Part of a small language model's weights.
Size: 15 layers, vocabulary 8192, 5.38M parameters.
Training: a variant of Muon for these matrices, 91M tokens, 5527 steps.
Each number is 500 + 40 x the weight over its row's rms, rounded and kept within 0 to 999. Layers, rows and columns count from 0. Numbers have three digits each. The size before them is the row's rms in percent of the matrix's.

# layer 12 MLP down (transposed), 512x128, rms 0.126, rows 483-504, columns 0-63
095:461557530437514514521528541518535495537472576544533527526521536556437440494437407493497500478590476471529517471575462501510534484483565549491476477404475485484559496587500523449520487501482477
108:568561524547443533494508503464461498439504478400529508501487557421551445552504535456493478546432456500537558517453507530493468510460524529509525475556491515464529471448493525571471504398531483
092:475531555539477486464404519564467493483514471474457547456537452548539512528482512472527535482539484474461447479578531540553487499537540500485525539587490474472445523500474488457444491474512515
094:498539486511504468442459499556490500486486538504542499506452464483506447532446369489466538573463517447496422513519497519495539506522397491395479522490488542536516580476460536494497503435501527
109:525518538444529476505441464490479551483433458472522477562573533486510475490514540494449459494458555537489467452535498561463531529483456504453510535509471523591452446433458504424477514424504473
107:552535536474519428513496507498519470507556422536469509486552521569507533500516619531450474417490518506392484435479504503520546573513459493579471496506507495464528544472474451507576557476562456
104:556463511510519514480440461529489470461543488560484458474511519516505552512472500544477522519474489526525496500458475562477564469486498499484527532532508517470543567451529435538470500526478509
100:473510488523498520492571572452570483617481497439443528547501472514463503482457573506480463566445452554570535481579503514522530598508436438520442533469484543514507507473508497478503499487465516
096:514582512463437555479463523430487524470508495510519518491596465505524478479486416434557482470470558501502562502520500442535524519468520505485483443500510483487507480482526422503574479498544531
106:527460493459440512513488419498468503481469535587438529533486470478505534514429440576448491517456554503585568462549474515549483492485547467471465540506425547494533435422541512496457417497555505
098:486489485486468582484488446525456476519548491505530495550442497463576533568525524551535504547516564573462517458559501529459439520546522574506546516493476486485488518570522490444480539463486444
106:467556566507496510481512461529478584463502514518438498496500486495481496538544500500491480525532518492460544445542514503509579564492524470488469457521523402482511456463505500417452494478511463
103:547549580548454526531450538509514471488547512478531481372435565530496509533514520482572525522576524512515560479465499441511463557519574464538531499493504556494514434497538418510500472487501468
095:482520554486599477477537551448404516478502399496535524459505585503496541501555513492553482473480516521550507582513496533459455472537481530529551555491523500489489473486501471564475462445547451
090:526457605540514526467499543468465520489545501470497517510499464513443589493516468487414478431521535502463463488504485472483535583433536534445478474473557477467482458486547497518484528417615480
091:508445540477481482453513456480492505501468429500524491479547583470476508486526437563482509461527480556582463497512556531453487492470450523471474486428545437535492452499480549456481491515514497
092:466490474501485500568438457411426457494456512497478508509444501438468560493467467506498439448483488489536522503440494509480533543422441459533470490540520471594489496471482554516544402471483512
103:509544514488498532532487500478487540434452472488617464506518520469467508566414513466486545502575448495515434502511535486431505559479435513521520519515477566443454540442490451469536419490536511
097:492394461445529523448416547520513432557519487440455496527468517528566464489461536428488563416472466440464460457505453492452457535512443489460453428510535451484434541469502558513521503486362473
100:486531473524455517527541514433507463553483468440470618471484470482546495517607544480530569549533456513517543515515499449493465463481453473548553461455476559533509449498454490555489508602444472
108:451472466473520538492498461562535469460473455490470488489498545514499575458447527473585424508515451510564431455437498544466485470475498559486492482518479513533496451521417475500432476464488510
095:500439492490514495488472462550542502436492567549485456473501485460491552485542528515533473467470480532574489486486496569464565525485448525461508489449513448511532522496498561503504477447482474
# layer 12 MLP up, 512x128, rms 0.136, rows 484-504, columns 0-63
108:491454454550485564451522452525507524529520550495451441537532447505461487471555486508523465530493467508464452592478509505459480436486513525443467514502516547460439530472504552508501467428480535
091:500457583526511449474448457532518527513499418499490419538537480419540464465487467444509478437474493512514466491424498490473526535534505484575480497554543480441519448481507541549538413472548499
105:467520481496531544500476416482532508518450597517543435556443473515491494551465466502557563502449500477533460517539533492445569480457460499486526462470523522458497527453473479491511551567555439
110:506573512438555482484535500454517587558544536525477439553485502512525472486451511455510506529557499485486504493467570545538437378505509430468593505541543480475569495538536454505508584527511453
102:551512431496468463483566442530417494460491480509550481563533532423467557564520620546514397540598547478503528510476515460462500471501560527510483494535562504485435586493506541557489477478500457
103:557520520536511503574492566498486501532515492454451466584495469540518471566500507449459480491424547410484540506474532493518445488470553469486498495551471541503522568481451503470522515422534542
099:562524524490500486466515491444480495540504535533479452520446509495470516442545473413493482438525490459367440532469539510497529498529456605502490506480491426489463480524533427547504529510490462
097:503493399576557437512485454469520448446524466554466465562508521483497526538481499509477491550504503551503503548476397476518514549537497449482449481512467491504487542514499518535577561448437532
116:474478553453505511588489531528483527541481519451432452518489522463406555437424456462556491547517515523456521507541440521539560512521523519546479557505412513469563486451503476435520513483492497
099:457484509429540519499504481540436529511461508529486502495557502446483526556485494465519531526567457569513508381517523563501496441541557460473540550509427489468535530489507444458526538511458467
102:456492452440492423500483506532596605542504508511525525491536570460492509438484487431473462538492523485459473486502488469563424458438559427431482501537543494466517492533491428541486504528559525
100:488515457586535536504381550441529466463446514488450477511488547446439458511451528531577532482481494534492473470514534598539499434490523444398462492505541528462475443517474444535489520460529454
093:517475488529444493502538506532526561455489493493504517504519469531557527543488566509476497574550447514487517536514511478435427483418499422475525459553473484506451504453520527552493536551481396
094:469450520498466485489504478512497440535437493420462492486448477460489503434507492474544542478539515490486520501482453495491523592505478426471459498469510494454505564514493502453573591527430471
089:433507507445521452573554474533490483499537487545519577473489468488457481485495501522543453513418525551557469505472471526469563479505463545542508445457539541517529466461530474530430572535474499
094:451576484565507514409471497529523528442532468402558517515532499464494517570511573524502511435531484548447468526484512585491502545569503567513445500491465583529434511478509489496522521470520502
107:505447525480447524524506443482594486529508496525429553540548517452447470517544466511473465579538501490509535504541485514509488474452475561511518461541467487575495415508469484552527532563535411
097:528435474514528558454444463481520533452498508590435437525535479437554455575450530502489465528551511512486533513509497560481477472495426537572450532506456525448455525489505455517473550533414523
099:579525461529558488591489482491518486507512498518517548520516497583525509470386412497503419471450490526449421446550589456504551540499524478457483459509482541496493502532532530483488515485530459
106:541425462539508554469537459427564527454475548466537511530516527444547486469492574419547503543454576519483432468474484582492509435510601479554489529549535482513473476476546498464473486528501483
106:456481476444506504529539506527477496542581458563516447523577572429459544513454450484442496567531571477482482543462548553526483544494521486498493479532531508544437476470499475483508609514617488